Each number is 500 + 40 x the weight over its row's rms, rounded and kept within 0 to 999. Layers, rows and columns count from 0. Numbers have three digits each. The size before them is the row's rms in percent of the matrix's.

# layer 7 attention value, 192x96, rms 0.143, rows 42-118, columns 48-95
092:542516475535441505481495496481487409456504518512464529500479517448500487438583487454534563501493559547419460505499489468578470411502409544550453
088:507525518453545486480471507496458462593552478546497540456457470567508493514469509517496457559548483521513468468504515519554429531527473454525473
095:449491462490449476525458497516569489501444479534518440505552530543475598518494524466544459489449465459558536455527507593505520442458548470399519
107:483444511552502518546535473507503410496478475551477546544504507402509500500513502502534472520523535475563493505544526561418441461559487513493512
092:541552518532434526605525486506479513507604466479555516452454469454523509507437531528477444480521485541515509423489433485530499507526444445457496
103:518408431453556526492523526512581483492518537461446492523570516529510481491492438490495446490471577439503547523549479567482505457428546504541520
092:540527546492510522519505430422476439462504507535438497506430512435487501499473526552466497476471485475557535435489482500550465551543507544464490
104:473531519485510528455446548479440476491500532421431523540463500537493533504421464527500450531504521500447513548483486543483455520552464548417486
098:541466483472505459454532477443450417489516492499562508471488480513513463566411519521484510519479498582513472470482500493602513472611543492573445
095:496478547539533521485444492545594496524486508490462528594483521489467515465524506517541531477477497560526497470509469413540453492462570444529513
082:522531487475448512475481511453492517448509447554540495484501478432505487489518515525555520527515546535562450572435537481449590523506537462522480
094:563560461541475492470540419521544474512544537458462493446436566482517477494469508479483512477431488430538522490518454497533478521478516387485556
096:522495563532545558488537591510522480494508499515465494485568517442492426541541527552529455545561550418506488527532492560456529477537514567476468
103:516487456463473537522490472555506505505501523439556482539480539541536483384461397545505505514465541486534495463500550542589458497458581492459466
101:538515438527437494483495469475533450518551496493554526495486511566517541479518525497587467488492478548563505513455536488532564430457559481526444
106:484614574476500524508513513475455553446462425470434496448459542464521487548475563502491440493574499532507499499548477443422547519553533476449503
098:508446522513477551484521550462519435492579493508513544475499430461481496438446518515512484514549497514487433478460586485577505532478441534495507
105:473601556538561525537505548505460523526505558460475482578454540464522492540528524460468586505498478470453505431553529509499538499483533490555580
090:439484548498509500483554472596432495479523503416475508532509531521514428512559497609425433499493533448495513517513535556538459528545447554483552
099:453509577483486580500527533538520504505536548523463453494512500521568481486487513446521498527565490453588483506440500461457491540526537554451439
096:456513488559474447533433519462476474507510411493502527493542468530514549570536498492564489465506522492636487541484521473456519500528529517461453
101:553488469561502539427585450481443486464530486531466500540533476518506510535520517507469482477541567457522453484534485519471505505456510484516480
103:460500511535530483554484510547524592516426466487561504514487481496496514416528401434489549444533502541477528489554524446531445514464550451485455
109:528505486546429530610468511465399544488394437464510518567459508458475481487463444506473498499581510481449562470453492479512487503505485453482444
106:500479562460444543533447488535538521532520475463509544450537423474506431505416525524459527546429458432509467543551527503654540527581522479483536
110:482557445531457466409563495462573482484581427524456459481415493499493471517466518521530481492483500420488493456481499494465518536498516504539568
105:521542502510479517482464512479521474522566560526521477459459469519523581530530535547497467542437480513475524501431495515439467460482460481476382
107:504512500548551468482539528472436492521563472488487480501450419511523502470500499550431433556503596538543475516458580487456485482472565572496497
111:513534506485484528513503513529499509512518464533537473506495502416470423471565436551516500462509553513447475464542518428469532524551488502507491
104:513524440460478446544506476482445487473462518445485511506497500506525555432530529523497491434541454520477452451511503495527478497470562485419485
099:571505449531537456499496511488497487573460561482474526491469406570491535545434506554446558513519504500497525540478442456484504477410481510552494
105:412519482520510486571509489539409550548559514474484555500535514505614475454523470526512519515541496382539531470505537500492412531494475513505480
104:477531518479454506500471479477407477507463469464443440567499492436443499573493519490385414432475531476507500524463508534509469508484534502530542
102:477510522513514455482423531530528463534453441496489541448506467532467532513460410581488518478463562564554559440482539531459509501467475412530497
100:498499539464548457466446512516553474529537502462531482498522465494524468450500560516564441575522523504465463539591475466613521421472502557487513
098:528543524511506535430449449572473585545456485491532522505534444551524501528532487452496490538479531401483436532473460516533464483468491496547488
103:512458502554533570521447520528493421468436496456498466554509482470487447535484439546479518570518561599502538462576508450538541395461490509444437
110:530475507536505588532502482514553523491526507478472459408534489556525511476575499387496479479521445481557531576486497515479436523482524478493466
122:498474490496578526508491518549599516532495523456530420498490480532490492451464531467492504509536457543455499431589495433516551520495398529532550
106:498490510587447529533473514542485497488480510488513554462602517489505433496573553472570454567554521588535545529491504539449559559552584532490467
112:464437495499551530501493570527493559471466499477441549476509467503560517470482495551519549538510600547564498476558499489359499450437478488449499
110:538586487527446452479462443499462474509504506514516493528499429540466423507537563453453530492539470507529496482490517441527523467482559508600516
110:518508566429491485523497481498482524504396501514542531499502526495450488544485497463498490489494433505471506545527529401526525456544465441622575
125:500535497569527473545526488555478513516516493440455417487462489458525494544528579541511541586453467497461516492462482467564486537508415509602507
105:480517517492513520492479481548504446484540483573488425502499531543503558541410489403546456483478478531570481521491506552511523480466521508488506
108:503549496480471483498490538456532558489432472472470558560494524514495499506447500527515626582495535489458509467527499450493490502485485503524490
107:498524483543544547507424422512486470485497458533477464434534483518459434515466515476461514536494522475466550523450487475483449529576478452496534
104:476538470509439516533500512406435579467488556612510574462421553459458506558457504441515521460449531560525489461506577511505505507549523471456506
092:543581456542515517482534526486450477570573604477450494469517529506509417382504455450483456448449475485433501454570523467470465489478499474546457
110:454521560522490484543431471452564475516470456435573416456500569468500460470521498579499555484506466488529503589473492477528479540502565529450532
117:453590469462500499482493493454434559461488499561473563488524548514520490499508481471432547456527525517525473520472501583407498508564510428566539
104:576465525522480466406502463535484446511478500525590394534468471498491506512476536490430443504499487520428479525405541480490465519488480491552449
114:420489565588512550541455458574463459547465482515517440503467430497505558569562480543510483570555551461489538525482506548563512486448544489503506
109:533434549533520489552507489605457493486533447535485463550522468508500535532473540580531550504407492487479486569516538518532444466466481567482485
092:457494519421547479510469535457532571459538508500435468518472577497415506572568602455522503468486561486529470500515521521510461520545547547550492
097:407550577491519552574529532480530528512439410407504521434460519486553516529467467550493440523507522501516473534524462452483514450525459409508524
102:527524506556481474550460547527514481568482537576526551469535468518522499491578512473462564471514494535539516498421490451499422565537466544507477
094:535506491467480571479607452529504573481489461460499480535482457472530460459446480504500507500479534479500503526502550462512507532540460492476528
104:500467513502515461447558533460490487467518470542490510507483493488557481471509522457478469502585475406460450471472458515453530505490482534429544
102:493539453436556512479446498544550527483450456475579532513493474502514536468470541458522480518469505533420422559434490499492488413549527456452543
098:499584526502501496499576474513552484580485460543535383520512569483496483543475601523545488501475546562505466490455521500496469531485535522491510
084:517465448456605536489450489627483385575487500534521511548521461475515430501487504477501497482495533457503468460555571526547485534503478466496511
095:550496510483517487537507603473462439513516537490512440433450465429433501526448522528520513543432484458464514525450481437455501519485498543460477
111:538480528513527505438442500406519530478489521480558465433459492515446501497476564496461507572504524581464469513468558533530589430483563525414547
109:454505464445522413518485521464544485493548508507537526480547461514460575457489533540526497458520549535504540474498484447458438470531519537501483
107:557427551493468519456528463523532478501560506588476599533424517442526508469469543508553529510494409541424481440522539475570479481526542490445494
099:525508538574574499554473444529517405504466528497521489507576471519525476513526526530451513593486490487486524472518521531509497496478516476478424
098:495445464528440486551510479465420543456559534483549481509404517459474536500525488550465497496449486544473479499517499552510525556499516468431469
091:473500480467555427566500506511452458477584490460484518544467506420516516421440486472510498548527492468495555484412612544526476528480466514570507
108:460500512483521574509491553552488497541467576487509571548526547511461537484444521457602555547517519507486498469537482503550502504531514498505572
093:534506502452484490516492529520422441611481480572572472502535572503494503481505469500470499450454417498524512500494540472493515477488492446463537
100:521519520505506492474567531522546537498475515490568529460505382544493546455388511484447526462394482499587540479474482421454528507462515482472491
110:541550495449422474525515487435545417425420518537506444492502461517478459498454464449489533503469575502530503502475477505491485535537428496504516
103:531542501478474446481538514413477456527562544462474515486597524450538554449441463536602458439458525507528446508538487466509539487478534536494512
101:512467518528525482411508539484466489533517493435482533595530517415507465518515512477522549591481461476466535459508545542560462559526483527513367
098:543481450487473478491580517467504445437468482523537487489499496508447509555443523506437409499509522529472505504536488577474542576523529532473549
090:491487453554477451538487528546483474552483492537551436496445472497512524537464522449485567558532511531440499499456541506526518453524522512439525
# layer 7 attention output (transposed), 192x96, rms 0.089, rows 42-118, columns 48-95
077:466485474493544555545473491521564538619465464507452478497503495528527514524459514466458504525516500511578468461466633511473522462581509515582533
065:522486491514518498487495560504517539442541472444514490516564477548387536444514517399519500495508442424498531544555478516442490463524531555473525
091:550508495500475513474500552494449490488532509430466592477428558451548430515479485516455486509569548540526434510486492459487385490443489518527492
097:477531441499525522563566493509549416535464477506521487544498492515404507515522508438535520508566528395538469491514478509530516448552502461587448
089:516472422484515498448488483508532509442509509486546479554569502455482458502546491477478519536591455513467524548503585556478533505497477507456496
087:466465495568467483531483568549425476518505507524507486450512528505570527533451504456533535483539475589508466472532474430518454508460481471524437
084:470514491432488503492517493595552451501449529546552521478545553485551575466577556437479520512511497523445457585416504558521471503544505474574492
098:481534494566479466482555426512489508469531494476480469409536553523516591492525516448478525398540511504539495549513520518516471388467536440572570
080:495489515486516495471523454550562485539479497526452518530561484510560491440600545478514456451495467495481529545483497478560552558509531534519472
088:511474492534463486520396535517481481582493472453478490498517582509462553552430476516430424545438549468546514487573556513491465558525494492512524
084:479514405550517481527526467438468483453477488527569515557544487523479492547519506581514445548502508546414469525568522477549461596472498557522459
082:533496517511503528546459481531556488504431451570514506436427517442527537480490514475480513516555480539540493433430505510456507500567498512495458
085:366441452501466452550612436539475480493533498541529504449522503528484469481533459491480501477476462510446480534517457478551476487478497486540463
090:486541491557442559504510463487511501462524598528486478529468496462481470540512535525529539570554593556451433432557457512553515468487458472523539
087:568543425512492584544451495521522543473473487543408471525480471476529418467468435594434501514509475489455489439549508540545524521443544490510462
100:396498509520547458526504470427494470452441493562547501527511587554501578422543508496485499542489483487444483553454524511478509522465494492492561
088:509556491506464463437542462477481557514504440492502509527502540578521435495458533516557524471520426460542532565565506462453466537504529500563564
091:475448555491599442523514498471513512535418459512543550463446526471481502480452517425511501569526480513491523526480495479402511550577518484415512
069:439519539543520475504541541498540550478563537485542466477483535477475537499486554458500540526541471505454530585460477487543523479442535394535571
098:462505539552452518519492418532501511476484472502510451533511482549445493483519509531483467518448476497509559603515455552493581508506505435513483
082:500499477535472497522522497437480524485544512410560519565559540483525476473550549507452396519595511437488485503525541451499464514429525497531550
087:428468442548499535533500472518459502475469515566551560531542537468558455469555535470487530531471487479507539535439560549513504471494436525530443
102:501555530487438492490434447468469480446576510491523457467492475493506507422429517550505441497462525515517549488487502565476518561463485492501562
112:472520485506502581523533361535532490511502511473525507432486531531480509489465548452486525494412462485515530535531384467524559449547450539484531
105:439527461482553451500486537524506423490452535473499510602515514484578570491534562544518523473532519475582503495518397488515459415551518541460534
110:506458504499504510532587538511480510576479503499377549404505480524482450544535550506553583493607477463517448519520535501483540493514512466523518
106:498434446524518504580462542480521478512468478487472525527477511589595480415484486517464483509478511496463468550499588436484533548534506510501528
109:468420552540471514496511548444540540525563547541440548530454533573496417550467537495523505441442482503440472496502464487511515461517480398514498
105:488468465489483537514485504513448542517486490510461491497529542518526517515519526440435514521500572524525579456509463559461471490502474465485554
104:519558494509451538479480545527487487478493488584465488489489536527430580561504467477506486506456491467524426505497507504553512537498509526513507
107:500539537523523520500520468558534497447467512503463538497456529453566443454496477476522453505479575457472466467481541519533524537497401515514412
119:437452461480466484481482537455533506463483431520578473434498506529514553503510436447498513468456530482500487502512515534479523499519485490543463
117:526464464510505498479493535614507494497495524534494485453494447486556442523544495471575546528506476450462469438511498484490496464514471482549562
104:523456568493520477539528506533503539467467485498450505520512575493479498580542562449548449566470479471450556580504491499511520495493498586423481
098:569499470524500444527424534462518478473557504467511515566495528451457496554529501533436498480463538520485446499485422488376466545585531457489463
105:476535450434555463515486505498535529465466516455518543427512538506525437525457522564524494490581480478556527445556584457521518515504563490567437
099:531500585526541445553472465541561495444493469522525471540470536506549515448488519540529482493461465500468566512471419499460509565499529454480566
115:446519514483441443525556537468525520518490470550504470509517538450554499449440453512515519554474512536522499463525493495449529539452511499541511
121:574552481499545434522436462398516483553450522525485430515542459462502439492498545503496537500492513555419496557469431498484525516479540499460509
097:514496502470479545496509464469516526474641460500526470501464518497582487484491483513434514535466542513504577518492438392543499466450458455496466
110:466512560506481547542458479464521543545523589515604477536502493591551443525479452459495477498490508499439582589482516522494512504523484532546438
110:494542513504525491582503463562543533473521459532410472447495491490445513460469503520457468506474616518524428431498464492486461519555458480434479
104:476557455483460485503470459561479465518559441485484477511583452432417495464548502480418541482486522487546570429560498546547472485459507447509499
131:553475484563567499529519447529499508549511459480597586493513525535514449487489532449528572474604584502512479499502464498508524485525543551516477
108:512558476482486497477558512492461508496510512506502475520564459447448445568599451562466480542484515498494522505480499517524471574504418474537525
114:478477513526541507522547456515459548557509501466527526503501444568589562478475481508490488474552466415512467505469513451488556481539420464442459
101:420463453438510485493478484537480533496492477477448460463495572478468437487514496498466494473545542569502500473525430516468569439480475530534526
110:509462501457489565537473489543530471537547477521546468484475457558464524493532493482463516607514466474486569539507451540544454503534446521482531
097:484455469532503493445575474537493428496464518558521445527469483464572534440535533468469438468501570438493462573464533577468531521509511484523516
111:517466438497543509451487561465442491440548492474493578569482515391440531453491526463472495520524461496515539548560454537543545474504492517486490
118:479443532542469542498481425589442496519454467522534497462518462495485487539496451528516475525551489444494608456444532490531520503447556516509491
113:504507474510501537517477482511544501588506485420381572508456542541540481507475532452475480493481472560494520415549512499517569499466556504526482
120:508474470549503467468517566459559539506490482398590479479543564471480417529458524533531509479474471503521545495562515517587467531549469547513440
117:481492458448522498413553530538508433503490515479512575556451498537504466584556504491511514567498515468521499485484484538490559503508515493423460
102:565583472563523526466537466485448511509513496508482507500487472501499475513498465592512521515529486562440518498530431539522495442463553552430518
105:584500512494465535496469517521482523512542544461610476518510542487412584501483528429492504448547542511569436510525540517497428528505493570521457
096:532461518519536515487550428536473544452540479472549450526489510514473429437507519473538532605510509523517498514554537476467516472464500455469528
092:486561443474505440501512498525523530550533531542452467418504424548412540533504506458432498497498490479491413487466456481564519440463494446504546
102:547533502546449594504476494544553523565489477492439506491452502532512481478487450516530490446432492523525508474542546539471554557490543443521507
104:417526530566491473446454560512525489487520537437423491491519559566465566614497540516498459505501538455474513432516541492516497510471516494507566
093:511518486523462513428480522470517525480567565507420564494540466514422478568568472482512555445527560482468493512467468486531548514500460529506502
078:447503544509466469463463422438552542500441470455478481502488505501500487523466503560564456509459558476484433550436477499482514505516482487499459
101:500555454518475523466480500578500531461488472418495527569534546582535472443575509527472493467520541464514575501498561528536477506528480444557522
105:453518510536465471553480609504499495476549523525427477541516459512469468513539427435481509532570505469457549579476487505520526499516501503502489
103:555485566476537427528491498510452511440477527543439520571491504504508496552523485525507478512460425496477431556439556528513471498452500430514502
095:433452447538523496513526537450470410490483536492542511515520526495486489480551552503504537546496528499475385515502564476516497541461507427562494
090:443449522509422485508561529474455556555487479490434431507485532443505525559548458477488452473447583502497460522542405453418454498517501477529563
083:486432451485518519537446518502555480530513485528524572547502471491466473436445551417506512557508508465518536504449496486459441504492492564537517
086:463466574502478523472502461538463410549450405534477534518463504524518554468495525513553473437467545486517531472473478521517493483569499490514492
103:498504502532499507486479513455471484442455502464570410512512471527529539422534548470502530472495518547459526574484543469436575525445463545488472
094:439501502528474525499454452485572529454540501410579527603439504546471560486549532470526468532513541551481518464501482547483471535540494535479490
096:527534410465570434520438572498559528452490484528460507482465529547496568580552510549476448521490506487519538505445502511554413513562556475518504
105:531474482592509479521470499546438543528505494459483513532515497471530546518487455523524450475528475513518480493462549523493452425452463596460557
107:523502553482459521445543497507468466498531487490536553604438538517468468477455528482422451517518485534490506437428439466491496511485490459562496
097:481485489468496466571515445472498466468425515650569480458546517553532525457566489563506527469490493506484478504497519447465498422527504475546534
093:625497517537517472555415515539505535543491517490408466498463394516501484492540500442535572514484436452459478492468524507554528518487519446482501
087:515497551516521477454497518507460456471508486499561483513583489493538506487578433438536539455483512447509588463492600503518496480497493507534505
# layer 7 attention query, 192x96, rms 0.105, rows 64-127, columns 48-95
058:516547506524507571492476551426464468479492496510451469531552479557518534509532519463412544494445462422422507557512447417478518532537515460475518
074:498502493459482513568536501521480596473468427498496531452539527472494525462480430555497556500477546550570566497517539502541480471543465386507453
091:540531462435503434459485477512601474445544545518541510510550509403456488495488493466560442495505555515493468565497545606521547447417501465473476
075:522509474459535456441533454488558521508514561509553510453510527425458446477463582475535456436549499517455497489521536530548534440419489462461519
087:564497422513506449499500520518494471387515484438525525504464529490507440535588512487500477528435515463485467498557553562499591511525522488558502
092:560485454435546545448468587550484535470498439458490484468462481461496479547578453403510491451528531482496430495525513524527510471550526473591491
074:471500500420476473543493517466548513516570513502581473513547449494511471439457583549542525478512493518531572533438532524542542410491478505443499
091:505484548429457459481475506569593514451501455469539446493529484488542437494543492540544486469458532485522473544568512483468541511484519521589464
110:525505510507438515501417557469525517495467439544544516430482566411520475524493463502458487454521446523482467451580520509478478496478568525554462
111:461493549450537522480535535488540458527468468467537517469459587395398489452444469498472483518463550430478519521501536548496498486553541517496520
121:475535529494465465490504502541522494499512498548416497526486498490517530499484599466474501530456531489566416574427433516548505545464458525538501
130:544541526480509490478513474486468540442482521540501503514519475483487530521481480517550563498450435467480576533467539526467559417565606436443541
131:525485530538400481486491561473513454483525515475547471519425485518466467513535514511492522493464536572530576500452500568485497510470602522478439
139:395546512473516492467520476532560452453443470491580492468549480458506440531483500502485542541512567509487526486460519518522529457506455558501506
134:459496495586459497505506558541487498492437527504539440477475497450513579492464516535492587540515554492483506531494571420525517574492483517488538
139:545496449430517520514521498489516431547526605498481457408517428470462490522473502507502586514476504485518473493493531511520501525568529526552525
091:459537487558471556524477573520439470524440449483443414505547484511579509471564517514425524482475529492483558503452477471548519529486445484530496
084:444406517483499489460517387503560533498541550517577601467478462440439505474457499495518462554567493497530510525504518580498487478429485527545548
080:485546536544503566497464490484474430528621490549475434537599504520569518507452525497468515489495546465444516480525480469507492490503504540442556
074:495530483522475512472534470451512423531391477495440464533496522583527475455504499579497504501500558496480488480440474462449526514460495532460498
081:527510476398545531457439547579480510500556502485565482467551459426541541459447491458526487484474527567466533542505502525556518456515515456480480
099:518486563538563505485452488500476557586549577532514503437511439450358536514471492530506543451525475541499511453515467508536396478512544462482535
087:458499466533489590523549479489475482588454539484430471536535481552539526525496499494483530595547416547517553544471484502535521509536469563481500
091:521476505476499517476515514533509535546541503438511498452594456466462426513453543456470482545569527530446534512512552538464539383467483505476498
097:548567479486487470477480521438554568446488469536529474469534557479445518500506519500583476465521430566557551495504552520527501487504479498506484
123:497484487591510521535488485480508473524505504562453468438562512468482544481559475475493493450518412526515463522505416489499531545455564478433486
127:484499484516444569502472543496576502562452519505457531477513536478430494516446497500514542454529497463491479401525529503474477580513473404526481
125:410485535514442493488483491482546466448509535532486465486507460516575501469458511481493484477520469525444534427483530561524476514534498515612525
125:492557492487472564549532498539481528506476452476500520563458441544500502495507471457460483478534506505527525513554496462494423515593430575555526
120:485515501558511530483495481475456431493418524458495449554485483539525513464519493564529503494495516491467569530453474419447471503508598495461567
124:494524575506450519511525589557481523527479498519462475527543538490436441524383509535432507487519476450569476518483505514451525567481586545546525
133:427554526508534493558472490411496569472455511458471460520421575483392560550542489523510441498491505466468423568481506480489475474495467549519483
067:464450493532532551528597521439469513436488525498473488584516546498513483457568496534511474446526529527535528496509476496529554477535510572475522
057:473503510426462533544478520475484533462487558526516473482522482466561568433541548521508478492503567522590574508453476514456554509519483470506524
070:514641529447518517496489573502575479500512428418524515536429537523492478566464512446477461496452490499524493432519511452513438541526569483527495
070:505548506473484485517435543447553511451492471440460493458418522555502510515512487437503542517474507525515525522546515510509493539578531425523477
083:481488516523452482521545445454499496552549533543479468510551391470505503455469485554545471489531517495533496557468427474560518482495472553494571
083:567480482483589443486491511484488542464508416510552516457473437505449431478502446453492550505471448539509400481513466502454447445517484480469553
078:494476473475487498512453460376533532397512510480497516515435596519537525541501523540475503476520524545504510533555446448479515481561540526550503
097:558537467502472451444438571535505498441440460477480477428475513491522481555528454432485559457467427481549451433537490509465482549532507496533530
089:527452450532459495436417475458540501470504538544479483507480497431504546505534513533473528479432512542532546476508462506491466482525539582445552
114:536536504439498478468515604532527582534527505482521566533426519502479511556509531491499488526542512508559497529465526513513477490514573497475504
137:488462487487515493471449479542483551522524521524414473498497460521556526529529544442503496508535457440508433526494401463507513542468417429537449
135:493534489527506480433444460504545525481538486484539502522418502515474505492563484455506448492482493509438552510488493536503497500470422478498463
139:616499452543429596530522482487461484493545466451440536512488465577498478511454489428467467539519514522555492496509506546489460565453458549511480
140:471482541506496475496476557446501480524520477477508524515451611486551523463480503550525479517493501529542539450483514501505472519431462412534526
133:530445456484476513513515466545529464604495499475532482486600508505572557503490508515563498432527546487427500479473445542444437480444509454475585
138:419545484507510469446515553550499542381442512520530471523435509532496537501489549506566480470555486558478443480404548497522473522522485509531517
054:470473509489464477513494496465483495537542556472579481454581512411444522542531447531477515513538469528470504527484561588514488487513554498539569
061:504457487455576545490519529526512495486462479498550522546463570401469495505489509485475550486516554467523475504509523543451461550408524461515528
065:500479561456492471482539502562483555564422541462505498438422470472488429509503494443464540512521541418512471501489515447465498567427552479490440
076:502527464495523561424455423557496508551453550511489529474471536500517477489467495490429532520517481497440486463474553552529509565468518480556396
070:512550505445465476516468531426502584408544467491422469505446553513553493529499513477499491470491469449514516543494525496520512515535589503540537
075:481505516500509542472568503479521519515467533484480537499522498439494559472445540500500507524528541481533505532464568544507485511362539517492462
084:534546524505495531488492585542555446479439396434549485454456525539519452539507507457512540547457475494488478437530573526473503564511548484521505
086:520501544422557496470559491592502486537514526501443539475500539511532433516494472465542472505491449465470528482477628590496455515461541494490440
106:510507576488486481532575493530528452443460460552522478511437485526607469479576455492476453547496448459516520500454492463450520540523461580575507
120:525499520473539485533496480440495534519476512510517489525482442471388559481542557565477526463454566489468480551422425467468428434526515406431582
130:588498454502483392464478452465488536456510544520482464567510461480550526522551528465580480484424535532459511510503512528590527434516516502475480
144:491505533578471455497485506506492575479467450512423484532498535530482508514467533471479455489482510459496477577501429430501505503477576526475529
131:440482497505442509578502487459554425533517531506426512561518564550462480539527492560482502537440585547437459576541468493502507521519508528486529
142:490456546493488494450506450547474488565493483412481508486465492527527478516493476454434460453468501507455397451460437575490498485453507511518522
138:536473477457535469523450509496482566459523479508526479581535482536458471453552468508537439451573463509516510481579540536458524484464456454472478
143:516527489559470464512475515496482495455461540488512463489499531466503563522522518520485516468521544506501379528537482479548540580417526451522466
# layer 7 attention key, 192x96, rms 0.111, rows 64-127, columns 48-95
068:525551519477541547446460520489550493500541457497541471526513561554440535489504500468497541481507496558543418460517542554552452501476547460564483
071:457487542580524479558508572494467496534536490487447481509494478467484548599475548510517463517539476454443463537509476541466479476550452517498596
076:532503487497508576465441510517501536480522482484504456553495509452502595465548586473396507493555489507495517436506511529540448448487473519485443
076:481528485562496539518452512543559491523504489549492513514532556474517530450471539475432499501538538497496558440449600476453537486514510517483395
077:508536404485532523467513517464485511503492488481470445447426427526539512488476508436506477513520492517491427431558536516456522515497504568584504
080:479525484546509456400487577454489500448498462509483544512469514501463501477412543490490473466500547412472557491437582491480520570463520460541479
089:453515599495488505499516451521558485470430558553496521518531531501494549515528586535469475474523489483496515531448457495542472512418519464495459
098:496459468503454394494465444395459511469501514555532502454471590520545514511512512554520492567531462544491541461513552438502430568507476543523536
114:542446479531515486444490527474511506530549453459494558441490468479510453533456448499537491533439474496446538437535498512439473507548532490450575
113:437454558491475523459563581461520401500523479449502559462516456508485523521496512495429531517476554511506552497461441504553459477555487545457492
117:468448480517451518530542567478547495539451535480424540515466501562502572491574527502460494626491515530465405564466449482527455517515427536487485
131:533479526454514516472517447479489475485477517475485512499468461542550573492593486491522479499494483392517502598531442508434474414533438437445481
124:501524463484505518454494478518472464492493531477513549553419503529465419472530577449478456524507596517503574492492495556540455554460469491525503
135:448511479505493497509536435471531523517459549499549501413510456488436517514520428543501432514549537450520539457554551500502523567568482524523475
123:487484522564457464514539580443548517480434519504535497470472524499551502474521458538563493488533513478484579568449561465500450464503543425472547
123:493492481497532563568468582503488533493480554503496463448474513479483503508495533521483599459509491525529459503562520528499484483546599500451490
081:551512581469457435483558523497490491520517467438435566490454480500478501546400466510488458534481528500528457516529514545502544462536550495484507
087:523535492527449575541473499498533472561590524536481453473517562493571508487528578469557540430546441547475504437504519447489458488502434512449451
075:499511546490549505459506564519515441574455477528585566470443445508524488466448433509482480518450523466570463453541558585541585480518525490550447
067:501451526452488540505524511476417524529514542455508483460485446545547517482499458490528495605448408566556490480547483557531562483503565484488479
072:437481507491470485495487542549591531504436462462532535549458594504575484469459501513451489508552543519501526506474562510515526478503521517553435
089:451493529519581518531456569546542512460490509475445485545482546545425482561540502446459524441509465493443540500476487448497508459530481514461549
072:473529540474460533543527568489529454542495513485493537513519504515465512494512482460491531457467554456472473580500517514574512490401533429486462
086:498537504568555438519539496538519511469510541535551529516541521425548551474566551528494442496524527499544564540431443499592520467526435476445473
104:528470504461469508515462519568496428494472533567475509537551488454553488475491504567475530452561448500545595504540500450527515452525512496497496
104:472452559475492513512521539504518437511532507516536565478507482491406495510485538556431506473471473537505560584540473511517534476488517503427464
123:506503535556403500562449492495515475494437470468467543545507535479512545518423470470552441518545497497504444496517516499486478513493512447538471
116:481477549491466501507505426452395460471525463462500447481507476509600521468448527536568502468460471526462524474549510536525541434520458558504563
121:526522504493419532525563541502511466458493463499533579520530474533513470485507445482486447520541420515487568528465513511483533522487490611498478
128:465460513470561498520454496534488467413485492477486496482495468515544467472449495529506467525470547472493480523419478476512476507504499499500568
122:483510543487484475495537600494468511464541492493476523471512546515479551564464514500445454490587545546604421489555522488484414505500456511481502
138:475524555534536509430518501506450478376443522581475455537517572512430463469441534565510497508461473423509521466462459517524543504490576464530551
060:463473514481550459504572498515492570503473469505534573488476522481508480477580477466475455479484604561531493524514558529509500467497541557408556
053:445490555455553568500496530482415467502497501519571542493537506455467542531530521479474413437571462471452456468474552530439490537465543449533476
065:484472427541443512481476452514457512529539426541481484533536454530524462421488504601478498534444498498561518542486577520489530569532546585551452
063:530470444522461432576531474461419511500600465515448554508540435516468470412520544442520506454507510448565560474516519462471549451509558499514535
076:527425495453542507531612555543454486485501497494557528514600462524503521450503528506481498518529438504508507555456385544496508549478547473558447
082:517441449462507486505521522541535506445548447480536500442455450517422465467515501447639598517485472512511476452500417518452455533546499527541550
084:541519504476450532476435521503413546520519502557449458470474468479547476542442499436445465483469526428493488496495623487541526479523444508443522
098:489512470519492461433407494474488549519551496532520476469497472564385472460477448521540540477489520530427470438516596450441416487534476543535537
114:578466458474502528477481556542444483500526437499495546448536548413535468574434514462487521484526536480477545455481484522457473462495527416479536
115:474504503527418523474444538475591558531516556472496593599457546420512533525532504442493505555503559558556525460518500463573491537520530509493454
138:499539444502523489537484593473569575526437470562385473482484488501468557478502480501481477513486408496491413481494580514557550509569471501542514
147:492545493502480480462528386498563429546516491473508518499518465478451457476450485477479450566471550524404537451475507582474536481507450520501535
140:544445492543482547500429495542460511579484472473512534524505544575501465482492570492530496505531506499485399549515540535506515415374533543489448
132:507481500504533510485542488450466505461505487425522457513533540536534500481491485579550548498428508508410497519480534510533439505478543434479560
129:490462542501531458551513479431540485517548445525521540456539424532617515549463439460507509503466473513432443461480476468415467489489524461455554
134:402557481511489483467523496540524475444515500493500448437531554541543501474490503572532437469537512557529543486477538484546503489509431463533550
056:535528505455452525466545548485558501504458574548482478492534462500537527503471387484465569503541506472432460440552428450454513537544507477406510
062:456488501509537481506484460510521421443516455506515502526531491450510439463536520535613574550503475550478489541421499509474556511500528526546435
058:520555467441449536463474478471562519453512459521488448481477539517480462533521498490440520522513539555548520430522580475592498468535418473498547
072:520566537492507453499446519574536534486527513523528475485445517470494548562502460475513501483472508556419520481453482480448504458522521458462581
057:505503489478442571552533466431458465523597473480511475506502407502477436451454565404447522531446534469526499461486492482472521531452482579490498
080:466449454490528423495556422495593491476445531503548546485542505530488538533532492524548499494555471433440547544481420512532510485475419499449517
074:426521449505480457459456540455485539489532474477450452458436537522496466502556482489501502569483516522491492517502634434449518519504508462476535
080:424555459502521468465429492489533566460511512493468536574395517455539521431485459581551427581457488523498493526531557457569537501514461491498489
106:460492420476447428515442545437454509458532527494513523504483432576527489488593468469442504479576495475475491458510486439429494500512552529433513
120:480527509441529532513584560489516433552539547534434559549510502481546479572538526515511514505552537499480445554489521568558519440473464415472527
140:487482447494466520500501446542411498430511491484427467553500492525485522472624477486528574532428481538468457492488461524509606502476459409483500
135:442462534480467429554482496512515469519418458514439551501466522452476568504522575455495479498484538513497476505480416451472511463513442489524539
147:452509513595491478533517561568525508492450478578504517536516550510469489503493438538517507515429462513465516545481428443530500598415558497509564
144:453452539487455504449481558482430501540476486547406568488510503454474454535487511488449528488476531524469515407550556489488535565502560501504495
145:583509477444529449481550458584489532477557495477503457578521479475492454481508476514458445508510469524497550493520553593486522514408474487515492
140:504531465542481478517441530493520464451464546505495458543440554424431486509468514509538470512519538473546463500514573510458517491469505384498535